From a checkpoint of a small transformer trained on Wikipedia: rotary positions, a smear gate.
Each number is 128 + 32 x the weight over the matrix's rms, rounded and kept within 0 to 255. Layers, rows and columns count from 0.

# layer 6 attention key, 384x192, rms 0.19, rows 298-315, columns 0-191
[[155 157  98 127 153 126 180 125 190 117 198 128 137  84 150  98 142 121 121 106 199 108 145 168 126 116 138 148 151 149 118 181 110 141 155 145 116 156 137 151 121  84 154 162 106 118  77 110 148 158 155 103  90 150 128  85  90 121 115 139 191  85 119  96 115 102  86 142 142 105  97 157 206  72 105 158  90 106 189  52 142  89 125 133 125 157  67 226 207 150 161  89  82 201  94 131 159 210 184 102 157 107 139 108 135 129 129  85 155 123  92 141 123 138 190 146 103  54 126 119 133 120 128 131 147 163 183 118 150 175  94 133  41 120 139 163 173 106 180 111 160  98  78  99 136 138  98 155 148 124 153 187  98  99  91 184 149 169 123 176 138 150 153  84 109 116 178 168 108 145  94 152 154  68 131 121 157 177  91 168  63 106 162  97 142 184 163 157 140 134 127 120]
 [152 126 133 134 142 120 164  69 141 109  83  84 129  81 182 145 163 168 234 144  68 178 106 182 172 146 119 123 192 128 133 131 139 108  93  56 127 121 169 159 138 173 131 128 117 152  89 148  99  98 107  89 107 171 178 149 168 113  57  60 139  97 124 113 148 144 146  93 150  61 110  68 165 120 138 142 137  74 147 118 113  75  61 155 100 118 148 118 106  89 109 156 121  43 160 143 158 109 147 122 109 145  85 190 128  95 165 183  36 170 156  76 104 174 119 172 154 103  85 159  71  76  92 115  98 122 192 178 105 183  92 154 130 107 117  96 173  94 140 188 161 182 125 123 172 175 176 105 146 132  99 114 110  96  96 135 161 157 107 126 169  85 109 150 163 169 152 127 147 141 100 154 227 116 120 114 100 131 181 112 111 121 160 105 125 133  92 120 141 113 111  94]
 [138 158 158 131  86 170 133  63  91 134 107  58 114 124 129 136 147 149  96 147 127 141 169 118  51 186  44 144 130  67  94 173 125 117 130  95  96 119 115 157 163 145 139  90 157 140 137 156 110  72  60 143  89 132 102 141 138 155 162 100 157 152  92  82  91 238 177 146 130  51 136 129 136 107  87 124 135  69 112 180  97 189 152 166 155 196  84 141 181 134 167 172 127 110 154  60 148  80  94  85 113 143 106 116 219 199 148 126  97  99 133 124 176 136 101 136 159  96  97  54 194 174 195 182  99 219 156 115 101 132 145 118  81  64  90  92 140 144 207  77  68 105 105 112 142  89  53 111 138  96 118 152 129 150 190 102  99  54 137 176 115 111 113 138 180 140 121 121 133 163  41 180 126 124 129 128 181  65 134 166 123 188 118 146 164 160 154 106 147  63 203 170]
 [158 111  73 133 159 153 163 134 108 148 123 107 102 178 128 100 128 229 164  46 115 167 161 153 125  92 148 180 132 113 121 102 141 109 130  82 179 146 179 139 169  69 103  97 152 169 121 100 159  70 145 134 121 130 165 123 162 118 140  49 148 164 110 126 122 100 107 153 115 201 119 130 140 132 147 175 121 173  66 122 102 146 113 148 152 175 165  95 163 116 203 125  80 147  99 117 118 122 101 120 159 114 141  25  72 102 116 186 103 125 152 148 144 159 121 185 173 158 110  82 103 208 154 104 124 105 113 173 143  93 118 107 138  95  48 124  74 106 163 118 119 141 181  99 205 188 120 140 133 156 107 125 188 177 131 108 122 156 151 143 170  90 236 122  84 127  60 160 119  90  99 124 150 104  87  29 160 137 150 157 133 102 115 131 131 152 128 101 121  83 165 174]
 [142 149 108 119 226 144  73 103 250 102 141  92 141 133 177 114 169  55 124 152 160 147 135 144 197 145 113 104 179 115  77  84 130 180 152 139 213 109 106 161  95 136 161 163  36 137 143 166  69 103 214  95 127 182 108  93  81  82 176 137 211 165 110 121 132  36  93  76 120 144 103 130  87 178 128 108 157 126 149  92  85 183 199 125  91  87 138 119 158 186 147  90 155  72 141 115  33 136 121 158 179 166  96 119 112 132 149 150 162 188 172  44 110 108 120 152 119 209 153  46 155 114 132 150  82  43 111 119  22  76 141 108 191 150  73 151 160  56 102  85 150 139 157  90  96 178 177 139 158 182  83 141 120 120 116 101  70 101 173 128 118  98  99 142 103 177 126 124  95 124 172 123  97 159 221 138 128  70 132 101 110 134 171 153  89 147  77 155 202 163 141 155]
 [159 158 129 155 110 189  61 122 120  78 109 112 125 160  80 111 105 132 120 112 160  79 130 142 170 101 113 129 171  56  76 172 185  93 131 184 103  98 167 141 151 142 126 209 111  70  80 104 214 125 144  95 139 147  86  60  79 117  66 123 137 153 112  80  69 172 125 113 135 109 200  91 135 170 173 179 100 162 100 121  96 133 116 133 127 100 109 136 100 157 163 146 107 195 137 208 118 151 125 146 166 111 125 106 121  84  91 164 108 115 122 111 148 149 129 149 146 148  79  84 106 120  96 100 178  32 111 165 120 176 137 120 114 112 116 141 171 128 102 144 121  65 128 159 154 105  69 121  79 147 100  94 111 124 114 159  74 100 122 186 135 163  94 114  80 149 119 111 188 164 160 137 100 230 132 100 108 108 128  93 112 118 172 114 106 162  59 156 111 169  54 119]
 [ 60  62 115 126 194  30 150 173 130 166 154 117 166  64 164 159 137 153 125 117 119  78 174 152 166 130 162  75 229 106 116  94 166 123 134 105  54 138 108 135 137 105 102 128 128 136 186 115 107 137 113 148 139 156 118 174  67 174 169 186 131 106  85 139  74 186  81 144 107 115  37 104 183 207  45 126 137 137 151 188  92 167  87  72 102 113 126 106 157  92  62 170 118 143 167 116 123 109  96  77 104  57 118  95 182  66 141 116 149  85 134  86 106 160 118 152 113  93 119  93 178 129 155 103 117  91 146 110 176 163 178 113 111 154  55  91 143 125 112 112  89 105 109 170 148 183  82  89  99 137 124 197 156 167  75  93 116 120  78 124 161 137 115 162 122  62 164 171 167 147  63 120  63 130 111 122 176 135 145 174 156 151 114 126 106 129 116 119 150 113  92 121]
 [160 135 183 158 193  88 146  85  33 132  94 122 119  90 118 180 109 110 129 166 128  87 169 127 139 163 145 129  81 121  86 134  89 159 142 125 166 103  78  74  59 117  95 136  80 151 120 169 114 131 159  99 166 164  98 161 153  75  92 112  96 157 113 132 185 227 125 134 114 139 116 107  93 114  98  67 180  79 101 142  95 165  93 120 144 128 154  83 100  96  79 122 120 128  77 137 121  62  96  88  48 134  99 123 136 160 175 123 194 138  92 175  98 126 193 191 210  85 130 174 103 160 148 151 115 206  44 105 159 175 140  94  88 133 115  66 116 190 148 144  89 127  95  70 122 145  94 139 138 162  81 178 139 187  93 122  73 149 113 116 168 113 134 134  90 144 113 197 201 125 123 160 151  37 161 149 203 158 127 121  97  97  94  77 184  84 107 151 110  90 193 166]
 [187 103 178  74 145  70 204 117 123 111 127 174 117 151 143 126 119 175  31 140 166  94 180 131 101 125  92 219 104 123 103 114  82 166 155  89 130 122  93 156 120 158 184 134 146 108  88 113 164 131 104 109  96 132 134 147 116  45 161 108 126  54  75 170 155 111 140 179 100  66 130 148 128  79 176  64  80  89 141 122 151 120  82  56 174 124  75 108 106 135  68  95 255 141  76 146 154  92 128 148 152 120 191 124 117 143 110 141 103 131 111 104 151 128 164 199 180  90 110 130 137 114 155 154 101 154 115  72  79 172 191  73 151 110 116 111 123 115 181 140 183 161 136 142  71 150 115  78 136  92 146 140 161  94 132 104 120  82 132  89 136 127 176  98 116  72 204 135 184 106 139 170 180 140 109 137 137  79 108  65 174 110 120 153 148 164 102  72 139 146 129 124]
 [181 188 134 160 148 172 135 220 165 102 147 116 125 157 137  90 172 130 184 132 150 146 137 124  78 120  97 143  99 104 157  77 116 137 161 142 130 151  80 156 106 156 137  91 160 124 129  96 130 152 156 130 159 176  82 100  93  84 103  78  92 183 113 113 134  76 135 218  72 133  85 172  93 166 176  99 125 165  96 129 107 126  80 162 109 219  97 170 109 194 144 125  86 114 149 130 122  95 197 143  94 154  78  51 120 116 173 133 148 139 129 165 110 102 120 117 180  77 163 122 107 135 135 118 158 107 213  55  52 211  72 156  39 191 148 169 161 146 156 125 175 161 109 235 132  78  37  89 160 139  76  71 114 118  82  92 134 101  43 119 163 107  88 105 106 133 118  90 108 138 113 152 149 209 126 141 231  28  64 130 105 146  94 204 107 185 131 147 134 169 147 149]
 [ 93  63 140 172 104 196  79 125 118 149 197 109 160 148 117 120  56 209 116 140 144 151 145 139 151 182 125 102 142 160 162 231 122 124 145 123 192 124 124  89 149 193 111 114 117 153 160  93 174  61 109 118  59  93 135 123 189 104 133  73  78 138 109 158 125 111 127 159  89  82 106 111 116 131  83 106 128 126 164 179 160 137 100 103 191 142 125  74 103 109 149  73 153  99 145  86 122 109 129 124  80 125 148 106 176 158 158  88 118  94 144 189 206  56 197 170 134 108 148 120 176 125 139  65 180 170 145  84  84 145 171 195 185  78 154 138 158 128 142 139 190 163 179 107  77 167 117  90 182 170 107 204 115 150 123 108 157 108  45 106 172 208  69  80 123 196 158 148 134 185  95 104  70 133  52 160 157 135  45 178 159 138  95 123 113 105 102 108 188 159 204 167]
 [121 120 108 184 151 172  85 145 133 114 131 112 187 200 168 116 127 169 124 130  84 111 137 139 128 143 121 126 108 148  87 140 128 120 189 109 121 176  80  81 145 116 122 180 130 165  90 125 155 211 215 104 113 105 172 115 146 102 104 181 153 140 131 167 137 135 165 148 151 163 153 141  90 141 132 198 105 141 172 118 144  98 140  97 164 139 152 105 173 153  89 158  79 127 162 139 183  85  60 127  92 159 163 118  75  61  99 110  97 186 176 155 107 119  80  87 137 105 113  75 146  37 155 129 116 167 150 151 197 167 179 164  96 113 171 129 153  83  99 122  58 114 145 155 107  97 123 150  99 128 147 138 131 150  80 157 113 141 150  92 103 139  45 193  99  79  62 105 123 100 147 189 194 155 145 153 168 197 218 121 108  59 171 142 107 175 197 181 127  71 151 177]
 [149 196 125 124 131 124 154 135 124 119 113 151 122 164 114 110 119 118 143 119 176 147 139  68 201 194 135 113 102 179  88 112 108 102 116 110 106 127  84 146 124 116 224 135 134 144 154  95 139 178 148 133 139 119 109 168  73 135 144 112  49  84 144 150  95 128 141 126 126  25 129 117 139 209 104 134  97 122 103  33  87 178 145 113 116 122 135 136 163  83 150 102 107 141 130 108 130 133 130  27 108 113 130  90 183 112 177 108 145 126 125 106 122 130 131 145 159  89 168 121 139 138 148 142 122 122 122  95 151 152  95 104 120 169 103 162 190 119 129 112  83 106  61 129  95 175 137 131 189 122 150 156 192 110  72 124 122  69  91 126 133 136 146 144 161 177 199  84 152  87 114 218 102  79  84 145  84 160  86 153 171 158 120  87 102 158 159 149  64 125 116 165]
 [142 164 169 193 138  80 157  92  84 144  81 141  93 124 193  88 142 188 126  88 109 190 126 119 177  87  87 162 124 115 118 128 105 149 141 148 142 148 102 103 146 117 119 115 118 118 119  65  71  87 143 172 176 122 117 215  72 150  60  86 183  90 137 185 135 105 176 131 156 102 231 147 124 106 166  81 180 127  64 149 105 171 140 149 150 179 133 116 144 128 117 169  58 172 130 156 174  76 143 153 127 103 115 123 167 140  87 101 127 198 164 153 144  87  90 123  82 127 175 152 200 126 178 126 167 169  98 142 158 128 126 149 132 155 138 184 153 200 107 138  93 129 138 132 124 104 149 137  92 128 175  80  72 183 179  98 164  95 155 119 117 106 157 112 117 126  96 160  94  39  96 168 122  93 140 148  74 174  75 116 159  95  99 152  85 114 110 120 132  73 147 135]
 [169 131 134 100 109 141 127  69 128  86 189 169  32 150 179 186 117  67 103 113 112  91 146 220 116 130 112 141 150 123 107  83 127 143  97 127 157 108  87 130 100 162  92 131 150 117 101 129 138 122 143 228 134 106 148 133 169  68 151 219 152  79 147 118 169 168 133  80  90 104 124 157  80 124  46 126 150 102 157  45 138 192 107 176 162 111  87 198 159 183 198 174 129 180 110 142 136  73 130 105 142 127 163 101 117 169 176 120 122 193  91 104 129 101 108 166 202 128 170 120 169 183 101 132 143 150 186  85  37 119 132  97 114 167 178  98 151 103 189 142 168 185 120 168 128  55 146  72 125 132 129 162 171  74 126 127  65 124 128  88  70 168 106 157 152  83 156 121 147  65 110  91  86  77  93  79 151 106  66 176 132 107 139 138  83 181 133 168 193 110 151  93]
 [153 176 101 173 100 158  99  63  74 145 101 117 244 129  86 127 133 142  83 138 101 152 142 150  82 170 137 188 145 135 177  99 136  91 168 101  87 115 124 242 157  82 225 163  94 119  77 173 105 185 148  78  81 127 129 101 133  83 145 132 166 159 157 175 122  53  99  83  64 125 154 143 128  96 169 193 153 130 176 139 121 204 125 139 165  62 167  57 115 137  78 107 119 141 102 125 113 146 101 206 106 186 157 110 145 131 109 130 125 109 137 160 148 157 112 201  68 105  74 111 120 131 120 159  87 115 110 171 118 126 155 105 141 136 172 154 100  84  45 142 138 145 163 160 179  89 213 175  96 147 180 125 123 148 115  83 161 148 153 202 170 125 106 175 113 174 161 118  63 107 158 131 146 172 109 145 117 187 198 101 156 129 159  93 131 123  86 141  88 152  78 131]
 [ 57 144  66 104  54  53 175 171  86 150 150  74 113 118 114 100 104 174 120  93  43 178 148  85 134 155  69  63 103  94 188 120 211 114 128 118  77 116 121 158 107 122 178 134 133  92 158  85  73 148 160 130 107 114  88 127 128 121 198  57 138 146 112 135 182 107 143 139  78 116 144  80 160 150 124 136  98 123 201 122 176 112  54 144 164 102 115 155 195 119  50 101 145 174 110 177 109  51 140  90 133 112 173 162 225 142 110 139 115  82  98  88 151 127 208 127 130 125 111 160 124 159 136  72 119 127 168 151  87 129  75 157 103 114 134 115 113  97 161  93  89 105 126  93 187 163 168  99 156 124 139  63 131 166 157 126 132 109 126 145 165  79 137 121 111 121 114 126 184  94 105 173 129  99 130 128 107 133 108 187 141 207 106  37  84 173 166 181 107 115  80 157]
 [ 69 190  89  84 185 175 128 154 103 116 111 159 157  85 117  91 164 136 114 163 142 140  85  93  90 145  75 166 197 142 175 121 133 151 196  57  84 126 196 136 117 143 112 137 153  75  69 143 140 101 154 120 167 151 139 123 129 111 113 117 172 113 135 201 108 153 159  94 121 102 107 107 147 102 129  73 161  93 150 152 114 103 130 151 135  22 113 156 123 122 149 170 124 156 128 157 124 138 136 105 217  98 136 142 179 201 119 100 163 160 140 119 189 103 134 175 103 164 131 138 126  99  77 109 127  93  92 215 105 149 122 138  58 135 121 176  88 111 111 157 104 107  25  97 161 105  48 163 117 131 163  92 105 101  75 149 134 145  90  82 152 153 126 159 162 148 155 127  77 160 174  70  82 168  65 113 129  76 121 146  77 176 125 176 153 135 118 146 161 147 108  95]]
# layer 6 attention query, 384x192, rms 0.188, rows 299-316, columns 0-191
[[145  95 121 114 154 123 143  57 139  90 141 171 157 132 169 170  77 156 212 167 126  98 141 211 155 196 119  99 136 155 161 129 204 117  50 140 129 121 145 127 113 130 105 137 161 177 113 129 134  97 135 180  37 132 151 182 150  92  97 121 100 150 144 134  68 120 165 165 113  73 139 132 141  79 109 136 142 124  81 123  97  78  72 195  95 133 164  89  99  94 130 112 127 129 159 168 101 139 119 132 117 115  84 123 142 104  66 177  18  99 133  80 149 182  93 115 112 158 143 171  99 132 137  80  87 135 173 173  81 171 147 140 124 109  84 172 117 154 109 159 162  97  98  97 156 104 188  77 173  83  76 149 127  92  97 123 137 131 113  96 175 145  78 115 125 114 129 150  52 209 156 113 146 101 129 105 125  95 167 143 182 114 161 116 165 101 133 110 122  93 123 109]
 [159 133 102 165 146 186 150 114 164  95 151 130 155 108 133 107 149 181 144 187 121 180 168  92 145 175 122 125 145 113  74 144 121 125 208  66 201 116 105 180 192  76  99 111 145 147 127 178 118 116  36 174 123 131  68 166 147 132 136 103 135 137  81  69 128 114 140 107 126 137 121 138 141 101 154 167 171  79 102 153 145 139 149 251 127 147 124 112 148 132 155 141 123 102 147 105 144 105 160 115  50 135 154 161 147 233 157 157  77 134 151 147 144 181 149 136 172 130 115  84 175 143 185 205  61 169 173  82 132  89 128 120  48  54 119  92 144 148 108  82 149 123 148 102 128  97 101 136  89 139 127 126 120 129 141  92  60  39 140 152 120  90 102 164 116 168 106 109 122 119  73 208 181 117 142 189 204 111 159 149 139 128 132  87 150 141  96 145 190 111 136 169]
 [153 167 114 132 130 149 127  77  88 160 150 119  91 182 184 110 159 177 150 107 133 180 139 154 108 103 149 184  81 174 147 169 109  99 136  45 220 169 165 169 154  68 100 117 164 109  71 129 149  87  83 167 150  99 122  95 143 158 114  78  94 116  85 116 127 115 134 101 120 146 160  86 134 186 163 183 121 108  96 160 134 106 136 185 143 138 162  72 107 183 208 120 104 117 112 201 136 141  93 180 148 138 109  48  72 116 139 111  51 136 123 187 179 155  87 180 133 100 110  40  75 174 122 105 102  84 146 204 138  79 143  97 108 131  92  49  54 120  74 112 112 145  99 106 128 206 155 103 150 110  62 113  86 156 108  87 118 145 114 121 155 118 182  76 149 173  77  87 125 103  98 132 109 184 103  86 115 148 164 112 117 181 150 117 129 170 136 119 138  51 139 171]
 [148 153 116 168 134 134 104 122 193 125 110  78 138 135 199  67 172  33 174 172 143 176  78 101 107 137 166 112 196 131 141 160 140 160 201 126 114 114  90  71 119 108 118 122  31 132 109 217 117 136 144  68 135 115 142 157 103 107 157 169 211  87 101 120 124 106 122 101  86 117 109  92 144  92 173 158 103 113 160 132 124 131 134 128  53 126 164  87 172 208 130 121 112  35 122  93  74 151  94 137 174 181 127  84  94 176 197 131 113 124 117  32 176  63 167 121 133 174  95 121 152 165  51 134 101 138 119 160 106 147 161 123 137 141 106 117 147 137 183 115 159 102 156 134 128 187 228 209 148 171 127 139 135 105 150 115  73  94 152 106 110 104 144 166  97 116  98 157 123 113 167 118 133  99 162 100 136  70  86 131 110 101 141 169  80 145  95 202 173 156 151 103]
 [128 162 139 143 173 166 108 199 104  94 156  86  97 147 134 137 132 132  92 143 148  92 118 135 119 125 126  79 136  40  51 141 154 132 129 124  87  71 126 140 157 128  93 173 125 108  98 132 222  87 109  79 143 135 105 120 107 114 150 115 140 146 134 106  48 159 171 107 149 110 132 105 143 180 128 140  77  91 112 153 101 116 112 131 166  86 129 117  83 141 100 113 115 131 126 188 148 156  75 113 172 161 146  73  80  97 160 148  92 121 127 145 121 115 120 143 129 152  97 149 150 106 109 111 111 121 109 144 111 176 180 123 107  97 166 122 119 125 137 203 122 135  93 112 214 104  51 148  97 195 103 142 103 142  87 180  69  82  93 139  79 144 110 109 139 125 107 123 206 159 124 139  98 165 125 146  82 111 132 101  98 112 153  95  86 166  90 141 104 171  82 153]
 [ 69  91 105 126 143  89 115 134 127 166 143  88 201  60 123 118 113 120 135 127  77 106 169 184 145  76 127  76 224 114 160 122 179 100 152  67 130 111 141  93 143 141 190  76 120  75 148 111  76 174 130 134 232 141 127  80  82 140 141 159 101 171  99 128  75 120 104 178  82 140 137 137 125 160  94 120 145 153 153 193 109 162 126  67 132 124 109 111 132 150  93  89 115 153 161 155  79 130 110  78  89 127  95 178 168  71 101 157 135 147 129  98 114  84  84 179 150 116 118 113 142 152 122 139  95 128 119 154 141 123 121 159  78 138  82  88 156 124 112 106  83 166 148 201 138 129 104  95  85 140 107 161 109 167 142 178  69 145  73 130 111 104 103 165 109 113 128 129 127 131 104 137  97 144 119 120 169 108 125 153 108 157 137 127 111 127 112  81  89 157 138 101]
 [136 130 179 135 206 124 126 107 119 174 101 133  92 105  94 153 103 126 112 174  70 125 145 140 153 176  71 132 117 123 156 100 136 112 130 133 124  87 105 117  67 161 161 118  66  92 120 115  71 160 150 115 157  87 149  82  89  96 134  89 133 144 145  87 107 130  95 149 218 157 159 136  83 160  88  92 164 139 140 144 119 174 155 112 129 153 175 105 172 103 138 118 106 110 145 150 104  59 136 127  39 118 103  76 213 142  97 107 147 139 138 149 105 117 150 147 159 100  98 138 140 145 190  87  97 167  59 126 129 148 123  85  16 112 108 113 112 133 136 158 120 102 114  44 150 106 173 111 149  92 108 142 144 150 151  97  33  94  93 153 109  85 118 142 107 193 104 114 164 136 135 160 120  93 114 106 187 136 179 145 134  33 116 184 182 167 141 164 109  99 180 126]
 [184  89 174  71 123 107 200 149  83 118 146 129 104 140 150  86 104 175  38 107 130 118 149 150  97 146 124 176  96 130 101 185 110 109 137 117 108 140 163 172 106 168 175  72 150 160 165 146 169 131 111 128 199  94 132 141  81  96 151 136 133   0  93 131 160 155  86 118  97 114 122 178 129  79 164  97  64  89 130  93 116 155  68  90 159  93  85  77 191 169  92 115 196  87 146 112  86 115  95 174  96 162 118  35 136 164  97 165 107 128 125 129 158 108 188 136 162 127 153 114 118 109 102 212  57 186 101 101 105 126 192  65 151 132 161 107 131 119 143 193 110 165 157 126  79 102  98 149  97 101 135  58 116 121 139  96 134  81 158  63  69 150 173  76 149 137 225 123 154 137 142 162 108 124 126 134 150 105  67  63 123  89 105 195 112 148 128 112 134  80 143 121]
 [173 192 153 146 120 189 111 169 167 114 116  72  88  94 138 157 181 135 118 101 125 129 137 163 150 173 135 166 107 110 158 100 125 133 134 182 107 104 140 162 114 150 141  86 103 118 113 147 138 200 119  78 145 147  77  43 108 129 105  16 116  75  82  85 152 114 129 214  95  97  57 151  75 127 150 169  96 147 148 113 125 107  38 126  83 194 138 182  95 176 165 135  98 149 132 129 182 162 149 135 111 128 108 126 136 129 191 126 132 126 154 200 154 122 150 117 167 108 107 122 109  86 127 166 138 131 126  41  97 191 121 136 109 171 189 124 121 157 176  92 140 120  81 158 149 118  53 143 152 142 122 124  66  81 112  71 133 105  64 136 127 164 146 162 136  93  99 104 110 150 126 108 176 204 152 135 183  90 104 155 127 174 108 149 129 142 140 133 125 153 118 114]
 [117  68 153 118 142 111  88 112 122 148 148  98 130 130 131  60  69 232 118 135 141 127 144 104 147 114 142  63 193 172 178 172  94 119 102 147 103 135 138 147 155 129 105 158 107 118 144  84  68 134 105 111  86 119 142 134 192 175 162  72 111  94  88 114 158  90  71 134 170  97 102  81 125 140 150 155 207 111 111 133  75 114 148 181 133 121 120 139 113  93 187 116 128 129 153 113 120 107 176 143 138 141  95  78 155 125 129  79  90  75 127 142 146 125 181 179 132 116 155  72 153 143  91  92 154 112  86  64 131 188 131 180 163 123 133 114 169  89 127 125 195 149 193 111  97 165 105 112 100 180 134 157  98  88 101 158  96 130  46 137 142 153 107  79  95 174 199 164 137 198  89  62 151 163  70 144 160 175  76 159 110 107 102 165 134 171 115  92 188 131 170 151]
 [135 145  64 169 130 175 125  84  93 104  88  97 174 116 162 123 161  84 156  77 140 104 133  94 169 128 183 163  97 137  55 146 132  84 204 156 164 155  93 101 141 115  81 122 119 135 111  76  90 191 123 117  92 138  94 132  91 125 128 149  71 161 133 126 131 160 151 117 129 125 149 187 148 109  79  97 131 155 168  97 108 132 100  87 164 105 181  83 156 115 112 132 103 190 137 151 178  74 125 128 104 137 118 154  69 118 103 149 154 167 120 145 120  79  74  95 130 161 134  36 142  93 158 100 176 205 189 113 150 201 133 146 104 120 143 121 136  97 118 111  48 134 129 121  90 108  83 175 116 115 108  86 103 119 102 145 112  97 159  81 146  78  96 131  78  73  91  85 193 101 160 199 167 108 148 137  90 187 173 129  99 114 160 143  84 152 167 155 129  82 152 120]
 [126 147  89 124 153 102 138 170 104 166 135 121 150 176  92 123 102 132 124 175 165 134 175  82 173 146 149 121 119 136  71 124 146  88 100 160 142 153  72 124 141 113 158 151 156 166 164  92  75 161 180 170 164 140 143 158  98 147 158 117 100  93 210 135 141 189 134 131 139  36 157 109 133 137 130 177 131 125 141  67  88 115 132 149 146 194 194  92 145 131 107 137 100 106 104 113  96 121 121  66  94 141 123 110 105  80 123 163 120  90 116 134 157 112 162 114 182 127 112 117 102 139 112 155 138 111 114  70 161 174 135 115 147 163 124 153  87 115 113  74  85 138  47  82 135 113 140 140 201 111 111 168 176  78  44 106  92  90 158  94 125 159 123 164 111 157 196 145  72  66  87 166 114  89  74 146  89 131 116  99  80 179 136 110 106  75 136 106  96  91 147 176]
 [137  85 125 123 200  44 113 128 114 103  90 115  90 131 151 104 133 127 131 127 113 157 188 180 113 142 128 162 161 100  88 131 140 147 131 204 156 195  82 132 130 115 115 122 111 156  90  73 135 149 121 137 110 132 159 145 167 142  81 117 151 117  97 191 184 118 173 139 117 117 137  82 109 135 155  75 155 112  93 181  96 133 147 127 184 134 123 177 144  85  81 175 158 144 104 129 168 112 153 189  79 156 109  76 210 141 138 132  83 142 179 171 142 119 112 100 149 143 165 177 210  69 146 203 129 176 148 138 163 114 125 169 114 141 129 132 108 165  99  93 144 144 123 113  84 112 107 198  85 165 173 161  82 159 126  75 111 130 150  88 106 123 121 120 139 148  87 186 113  85 158 139  80 107 170  98  70 190 142 114 175 139 139 169 100 156 146 118  99 130 166 179]
 [173  89 132 104 184 166 117 135 143  56 204 146  29 180 231 151 123 115 139  65 117 115 133 126 109 162  61 163 108 115 102 131 112 159 132  62 160 121  41  63  91 153 113 135 171  78 123 197 145 206 116 186 145  65 209 139 222 131 106 198 153  69 180 135 129 144  90 115 140 158 117 197  73 165  45  98 107  78 189  65 139 171 120 159 145  55  67 171 152 143 176 125 152 164 175 104 156 150 112 111 194 143 142  71  62 184 157 162 118 129 107 114 109  65 123 150 143 122 168  84 114 105 127 181  80 148 157  21  85 118 111 156 148 126 137  92 146  95 158 171 149 176 165 100 148  58 131 128  58 130  82 150 173 136 124 122  60 111 159 107 109 140 143  96 138  55 161  91 150  63 165  87 117  74 175 105 155  66  95 157 126 148 128 130 106 134 124 129 196 101  96 115]
 [151 156  87 145 108 122 153 100  85 115 127 148 140 122 100 102  79 127 115 199 122 117  93 132 119 173 106 162  93 124 196 124 119  41 156 141 105  59  88 174 182  64 194 133 139  90 122  85 154 155 207 125 116 140 136 146  97 132 175 116  80 112 168 218  58 168 177 116  59 104 155 167 168 108 113  96  85  80 154 153  11 170  94 128 154 127 134  93 168  84  79 117  99 112 118 119 102 134 174 128 121 203 159  96 100 137 138 176 129 149  68  99 137 100  93 136  28 139 124  68 117 170 163 126  92 129 128  99  89 144 172 182 127 145 152 149 115 125  86 134 124 137 148 140 156  99 214  90 154 141 121  93 122 153 148  95 152  99 170 142 150 107 112 164  75 146 154 138  57 122 190 124  86 128 137 166 129 150 151 113  82 136 128  81 106 114  98 131 123 135 104 155]
 [106 101  70  57 125 102 175 111  97 163 204  94 168 156  87 126  95 137 115 127 118 123 160  98 123 160 106  93 125 106  93 141 134 131  65 131  73  98  59 111  98 106 153 152 181 143 106 155 108 125 173 102  64 132  45 160  69 151 112  90 121 122 117 149 160  94 186 127 109 123 100  90 151 144  82 156  72 150 158 166 133 114  64 122 143  88  89 111 161 141  77  72  82 172 139 122 113 105 127 151 129 120 124 128 149 120 146 137 166 100 148 118 136 120 213 169 110 135 165 162 126 127 131  89  68  52 170 113  91 120 105 157 123 135  98 149 200 154 158 151  68 103  96 170 119 171 126  77  92 116 150 126 104 116 111  92 146 114 128 155 170  70 118 120 117 108 157 123 134 194 108 184 109  86 114 147  89 188 108 179 187 174 106  90 108 123 160 124 146 129 130 199]
 [ 80 181 142  72 146 137 148 146  80 106  62  93 150  82 154  78 128 173  82 127 179 120 126 122 123 179  98 176 196 115 147 199 138 171 186  44 129 153 164 142 165 153 123 125 162  90 131 121  75  56 158 120 145 183 145 104 166 156 132 158 124 144  83 139 157 173 105 109 165 102  99 157  94  79 112 128 106 105 147 120 184 125 108 157 139 112  82 132 142  45 124 153 104 153 161 126  84 102 153 136 191 102 113 112 181 177  65 139 105 119 129 167 206 132 208 173 142 155 160 138  94  88  50 149 131 163   4 189 165 184 134 112 129 173  99 148 107 151  68 162 168  97  37  57 160 155 109  99 101 124 118 124 118 142 104 129 127 141  70 117  99 169 108 176 161 108 151 109 137 148 156  82 129 107 116 132 120 132 139  96 139 121  95 102  97 118 143 123 161 138  59 139]
 [138  52 158 173 144 122 148 102 162 136  60 147 164 119 121 205 151  88 151  62  95 150 183 145  86  93 122  88 146 167 145 119 143 123 101 163 113 106 112 153 168  37  42 129 112 134  93 187 115  71 132  83  97 142 115 117 113 125  81 101 167 129 172 176  22  87  94 136 177 140 141  59 216 129 162 159 155 113 116 103  98  85 137  76 146 198 183 105 182 148 186  96 109 116 137 176 113 152  69 100  65  74 110  78  57  77  84 148  99 116  95  97  84 114 127 175  88 151 137 140 158 135 207  95 169 130 182 156  92 122  35 130 104 172 113 153 149 145  75 118 111 194 100 132 103 124 146  67 117 159 130 184 182  79 137 128 190 154  87  15 169  92  75 120  79 147 104 108 113 174 174  54 115 163 141 159 166 185 123 157 130 145 146 161 151  97 166  43 111 128 127 112]]